python train.py --num_key_value_heads=2 --head_dim=32 --rope_fraction=1.0 --attn_scale=0.177 --init_std_down=0.0 --optimizer="soap_variant" --lr_mult_o=0.938 --beta2=0.98 --lr_head=0.00895 --warmup_steps=200 --batch_tokens=131072 --max_seq_len=512 --doc_mask=true --max_steps=5009
Each number is 128 + 24 x the weight over its row's rms, rounded and kept within 0 to 255. Layers, rows and columns count from 0. Numbers have three digits each. The size before them is the row's rms in percent of the matrix's.

# down: layer 4 MLP down (transposed), 832x320, rms 0.133, rows 133-188, columns 256-287
# gate: layer 4 MLP gate, 832x320, rms 0.14, rows 134-189, columns 256-287
# up: layer 4 MLP up, 832x320, rms 0.143, rows 134-189, columns 256-287
down133 102:130198128112142128172144131086141134170128104114119140102131115127147110126125176149164132146143
gate134 091:146084127082124109094093122086179117091138134088103123129153170177123093166143124123111103102079
up134 096:106139148143121133099100137109104114098155133112140096156123145124127123138165114140112135143115
down134 100:130109118106101158155098157137131101132115103163134140108090120126146119100126136149139144136098
gate135 096:129111142117133129136139124123089114142134179154163118119103123103134093114098127126145164129183
up135 096:068122160093159113144149159152091124148122151162107145130114126130109148145130147120151155142132
down135 097:169103107103117158125106130136105075128136121130118120114112138089122141086141159109138169132125
gate136 096:119127180103148106157108173161139107145127162147131135177115107166088184148174115058085157099077
up136 094:143096113145167113104093121120182159096110149084134095123200097124133131121129118139066144146125
down136 087:145146162133095120142120142138152188148126087147112121122106083138138123143162131109149139125147
gate137 097:132165109144178148128101131082082144108095137182137141150148093174130158145131115124088094166100
up137 098:130059131151160140132155127149166099135146126100120122109115123137154168113145129123148125112161
down137 100:160115118086167125114128141149179171118161159134115117107134134134148151140142133141135132132125
gate138 101:138136174127144113137131143111131130129129121132111158130120160121124133133139162114145071140110
up138 102:149116153148135132131145098134127101142095150148147145109087151168101132143127125133132108122126
down138 107:119063171162140154086146096150123167126097155119162162127132099085136109148143131133123111111091
gate139 091:127124103123164147085132114127130130113094131109186126120135126112127118065153158134126138094125
up139 098:134099179126143170173086101123149095140143100127154122123089167131172155102114104166116112067152
down139 105:163116082117078144116147127146116100111124130148125137108118132129094181117126145118089165112127
gate140 100:116121085153145127141107114122138158160135105147111133111093111115164135093069100113126119106118
up140 105:183131173098147122140078172143138081117124119129090157135124107095119103078162117134150179106127
down140 104:116142124133120127128111108131116132116141135129170108148113138166101122118133169166124079077136
gate141 098:118135172128090147126109120131118153120131145141130103095126129118125181122130060131126086085134
up141 100:145140131125131162152155123148119109113141157106148136147110083079110176163180130136119114173144
down141 100:131141126124128133130132109112115143169118132073126135135126135132136114122142166183148162092142
gate142 104:135131123091148097113136123172154150113126131133104143095171147085136107137158102121136081123140
up142 106:133148118138159081110083143113098164145128124106120176166130088131137131103114136133098151110080
down142 109:146120109140117126124122130120154123136164116117136116160145127161112141075128120117108168141142
gate143 108:120162173154094116135173155141117142144166120132134147118148142143118107100095138113116089094132
up143 111:137105106135127134124120098094131113135155125143128104107143143133120111106123121138130164155140
down143 101:128158148136142113097131124163094121113149100129137083135164116133171110152099093148154128129165
gate144 106:168117157160128129163113080095085104153137113121153123119128152124107155118110105145163093095156
up144 104:131066159129104134152093172130092132097156180119118169121154118133122115060127166184115119133127
down144 104:096127102099120122128119076111142056113130129143090138108139145129137109188112155166155115106139
gate145 088:075142157098162125122194137175155135112147173101142167134145114167090105087080133110123133126189
up145 106:169154174096118100120181109146121161108109141110145114109142139098144153154126137162080131144091
down145 108:110142151077121169150156109168147155142126151089180155134133154123123110138109101114134115217125
gate146 099:140148122098145170144108131080139114091099180161125173174086132124133144118137135137167106141107
up146 106:092161143148135128153126117109198115104129145103151142141136126086138113101130106127146133130110
down146 104:089113131118143148123109136143117187130127150135118169143102125127162147129099143101138141141125
gate147 104:099164137128089132122117143127118146140134126129101173100123117145143166125083135100089114125150
up147 103:097159102140137178135125103084095141115152132172112097112148141147122134140105164128108145162146
down147 101:104147130157105206109080122115104151144088153159097135153107137104137138071106180119109168157140
gate148 100:125129118146144100146137122144136107158145116142122088123073132115089097102204145163131126114132
up148 099:095089112160146138134102147111145155165099099101141093133102115125186153115138172127141132119121
down148 099:132144124148104165128170112091142136117136099118084113127118132102128117092160104134126128133135
gate149 101:114116144115117124127092069075137173126192132141136149141156155096155150096120179120145083126145
up149 100:111153119136107121152097170115116127135181126126125133123165121118133091142129153147142107146123
down149 103:141132134089170122156123176116119138133150147146104125145173112151171163154111131098109141136159
gate150 096:114162118104133096113115155136093121153140141112136163137138157165131122118141155128134095139167
up150 096:184174100116128120110115097122117111148181129128153104132106160135127149117170141139138161144117
down150 093:054103142142160128097136142096121141107086127102099109120152104142098104137088154113109106107131
gate151 099:135143166110136104141151129131114138130152116146151119146133146157118159131152099107153124130179
up151 105:140130162158173168113121162122125175140142109138100161106159137122139104077137168095114136121147
down151 104:126168130135132088130148143158151208149116158142090154112122126112156108110151107130147136130135
gate152 101:149110113104177139168123133171141131089112084099139115134124114106096173159100088154112129121118
up152 103:139082142144137166165133120113092093147116084098124112137145126133148137134107132130161169101117
down152 098:166136111088102124148156103123090150107085090163145142148117136072150129125167123137109158121099
gate153 113:104144128141110104144155097102155130131114105149146087119119117126075157131155126138145161116138
up153 112:103103076146166098131139128083105097130111170110180142147072114164141133136133134158163161118109
down153 100:124097141126093101139120126133109131151145165139116158123147116101104141127149101114131168114139
gate154 093:145150141123107128170181146169130101116141114118139112151153104129126126160095137083118095118114
up154 100:151139123156103126166117104152137110129140125140116116140127146112112153123119121122083127142121
down154 105:151150129119116131101118100116120149150088126088093136134130158114163154147140112151147119108142
gate155 099:084107150099132134119121170139138185101158136112161158134173068152143124114091097094151137066132
up155 104:087133125153135152131134164125139152103128160137145164095150123114153147121156110142130112103117
down155 107:131119171102147116123136141168149085127162166123117081095112137132140136167110162074158085118119
gate156 094:112149096103116104162128122114114114107100153160119111150079140109122108165130098108098129077130
up156 088:167118175129096098154135105149166128145088068104153133157125143116107113130126125085130138140144
down156 094:111104120124089145143095151125120147145103134134137167144169136157187155081098113100160133145122
gate157 096:109142170136105145110096129160110111101149090164077178147150132072095124144071145112125130079106
up157 101:103117122152084204089145105132119132135130135133091138078103111126137143114170102101153153133061
down157 104:137131117145115116166119172163113152096102157117159161114142159132116127141151110143136122091184
gate158 096:119128088136183111136115159138137153115184126104113132114146154102117114143116149155134079100138
up158 097:108169151126114131110098132104166118151126125103134091126155149124126142115098144147151129126107
down158 102:113139170140127119144160121136077157116124158092107080113120153136113160133152130167104116136125
gate159 102:123112098076110147112172115124148114161077141110129122101088125169127109130111118182183135104125
up159 103:154114095143113135127157136116141134121105170149109123146097109118101159114118111164101147116103
down159 102:110107130107122123086150121109144217142088158135155118103118148116099110144158138151113144138099
gate160 095:119124136116141114110133135114115165097092078109119158114134124115086101104104101094134173138158
up160 104:139115127129116096101102143170136163122160123106122146144147147168095128127138126163105078193125
down160 103:131145129137097088116141118108108188151120150152159123106136106148134131134089133098150136152168
gate161 117:109143093082128118111110104075098121151160138116133150154102105097140138178158136123128132153143
up161 107:072124156112110130160141137164118136088100171103117132161119115145117175139148110140112131119124
down161 099:120154177109128128120096135104158152136112141091119167114100116107116120131106125113094079110153
gate162 094:136093160116152166126129159120109211128154133121095119155134140133121134133136121131102110114113
up162 092:115112113124149194126112150137122173157162111153137111124163120155111140160159125148172129094138
down162 100:164145120147116155104136140168125157144156122131154114115120114148114094118120128108129105106130
gate163 098:155125155074105137155147138164175102089114137150151157141106124129124124119130125164172134153141
up163 098:068095141144113099143089126132167097108140153119122131119120175137128132079132152130116143071141
down163 103:106100162125114129169144167139137079103101118112144139139115146149075166140139143115090130103114
gate164 099:111128133051130112098087154114119130117128149124131159135099129090137160140129155129142138110126
up164 099:100144118119152105117152112091082046142123183142091147147104111079130146133158156111122116123137
down164 096:136159148080114091120114118096096172108124097114156162143168179099147097096123141127175143138124
gate165 102:121098157126083109120098120181138106123137120113159121124101129134107133140125100136128155117140
up165 097:092094096193137120176144149125101145116133088140187169159116113148153120138097102100133108107131
down165 101:107115118144151122105121161140174176153136137135102155120129128130063147127120139170098123149161
gate166 098:123107073106149125129143129131094184133120158098126143119148124091130095116084160135107170172114
up166 103:146114143130131132128122115124131126117124161141094154102179103103147103082088145096102155115099
down166 098:138126084151133139117140125086146189142134162184097123114100157053085131120093136136127100120132
gate167 097:158160149066092135194143118089094186112114103145159108116086115108101142132126152132154130111117
up167 093:122139162110110142083109082109138129129129102145137098163116106119155097110128106122118120124089
down167 099:128146129130128088080124147149101138110100096148152107173118118118110118148134116125124136151148
gate168 096:169101128098120100175117154140145160088093074130156154104121117146151175118099124136124099086124
up168 105:125114124181100121170134110103095129107142117117109134089107165177158157155102159154152088150121
down168 097:150141092171109104165124149100095036125132137125101139116143129130159130146107157122117144143162
gate169 098:115077133095121111103105134113113172146148101151165120143118143153170119135155088137140154144092
up169 102:133112143114147138123066147121124146102149090105142123091158134124127115126146130128139127117119
down169 101:132112161129131136116137139128108149116132131096124159152136170113183136115139127112108103145121
gate170 092:104117104151140097145124118094109133096138122108146135122142111115112143116139148126158107105129
up170 091:108157150110129162114180104148126101130114142116154124104124151130128129103161127144132126138109
down170 101:115126126113101128111141147116136129152133138124095137120149116107092078091130116129152081135093
gate171 093:107148105114131133144121112169132163138150128105122164150129097140120122107135179120110116116142
up171 095:150124126156101164157102079095072162162138151174117142159129121136124114129134135089167173132146
down171 097:074087105129125097151118140102063084108110097099102145152115125079088124133104125127142144100102
gate172 117:142132094118127141077114078121134124122147156119136074177136135127132097159157174105186148114151
up172 105:070097147147076136139105179139127128116091135067132155079138136167071149119139121120159107100133
down172 091:131163133197099149122114134088121140141140092149135150139072140124150114100138116082111126108101
gate173 104:163163111111135127141121103146116195131119100104118143140144148151133129117141119113142177117152
up173 105:168121117140103139126147111120088112113081105093120152146082108155140123143089109135060151102108
down173 105:148114091115134158148152105130103085120101073149120162131125127114122121112126119129133138151137
gate174 101:090142082111123083109128112139114171120131092171120145177144146086103106124133120153151085115118
up174 100:132179121125109129081085109138155145117151084134116114119131185119112140137093139131191126095104
down174 102:141159120151085153101117134126157107110161143130132111137164138081111169118094117091136131137120
gate175 106:135125139119117095123102130105139122143133116152123104135133163105099125118139118119096148125104
up175 093:108102133137131133154127160070133113139127130153141138140134123124123135150156142100109137129095
down175 101:146100153125122110170119103100129122125169145145073114160115137111126133073139164086119154140103
gate176 102:153140098127140113137147083149140112122121116126129149154174151116151139086107121174108148102148
up176 105:112096156078156156123128132141171144153123102113104139084106124144101110130150134083106116134081
down176 095:128132112127145107156116128097139165148162114117145130122112121110082140169112137117136089123134
gate177 088:137135112103088144143127134160119180106127143131124130123136133108088115129154133103075144094132
up177 089:125151118158138141111103152183142107120110103153153135116147150104160182146104147138122082132105
down177 086:110121165074110160143144118105121158124129157136137117127128132130129136136152100116076149103100
gate178 094:109146168154154165142109151144110120088120107125148137159116081147105160120110119153092089142181
up178 095:108151169128186119130114112122134147104106151094111141106132132082127122120144133108152154085175
down178 094:117140193158102113114127113165094059112170136126134102121150145157135147137118108144117132139177
gate179 093:113085118126105111146154146142151106121134091136088091081084125129174184153074129145106119131162
up179 102:152127135120144128145099093073122146120131119134157120178117110109131107129119151122098148129163
down179 100:147126121154110127148196078150162129162143121120167162102150139151130075132142113151125118089148
gate180 103:126129115169153145118154115164103134149088139146144115141165113126061124122111134110124127120158
up180 104:139149121178168129156109092133126173167125126156124114131149162100123129104118167120144122150107
down180 099:119176160112159181136155142109153072115114148140136124127131090088131129131117112089109143142117
gate181 102:135175163139140114152123111114145164121121118142103097107056156165147140109155144157102153118133
up181 096:142183151138087120136153139186142120122085142083098180130153097098123112122129147123125109125158
down181 100:131089128098108117121122132123144140089156148165107130130179131118112148107147141081160107116165
gate182 097:175105153147145147100132126162112158147146105153130139096150115136121134118154145117174128117158
up182 097:101162138142123143166150118140137132118159129148113110097142075132120122111160125134104113128134
down182 096:071117169151128152143128135094111140146120124125169117156102115115134136139100103151132109069148
gate183 101:140125163153123120090128120112087139098144147168114135101151194106124122124204128146093090090101
up183 100:104149145147109142153130133103141173102149130133077141170154136134144115157111134114098137100149
down183 106:066089094125106120160115163082133128104104106082119122174153115126097126144135142110158151104123
gate184 104:135177139122137166150160139117126126127138166119090148091118082105117131134155108104110170174112
up184 114:101154146126149127159138133153112081155106140151144112106134107118173089119165080108155116172074
down184 107:128136165084125154101150178144095086109131165130105144143101108138129141141170113124083112153112
gate185 105:121124161155141112130185145141134116105125154132126175101116101118097099167110141138115170162142
up185 109:104162093121149117114092126086122151098101136083125093132140106137129126145087108091139097136216
down185 102:088112155113122148141133131118086135101131096125046137147146071147121094109107162120131151139129
gate186 093:090119105094112122180167138113119160117109128157180065126127135119170081118118163103115126107142
up186 099:166126139123124097120108119117124133132156197120117132089165095118119151148141152158172135139119
down186 096:162156119115135139118164117146151095118145159115163134084128091102101149149137133112174157136077
gate187 103:134135134141102126117118122112109131127119127126143157118140104140167107159130117120104085104139
up187 093:134139121120145104090146174161114128112119148131148128071103084125168161150174109168128138085137
down187 104:130144073119141141149171118185119129115144096130120102157111128130098125112092141124157104124097
gate188 082:127163138107129097121148082121103085130080095121109169111137156132112137111160135121093137135123
up188 092:118182147100137147107104108150132131139148100137124134118117140143150153115141107131118092182106
down188 079:145109108143094124136101131184144096133140100101126109149142118184118145102133165139183121127127
gate189 100:165138108097163089097135177134135074184130084103169093127112108130172145122120121177106114140119
up189 093:112102125158134142080100109110129135142118122108152183117152114156153153164096143152157153150102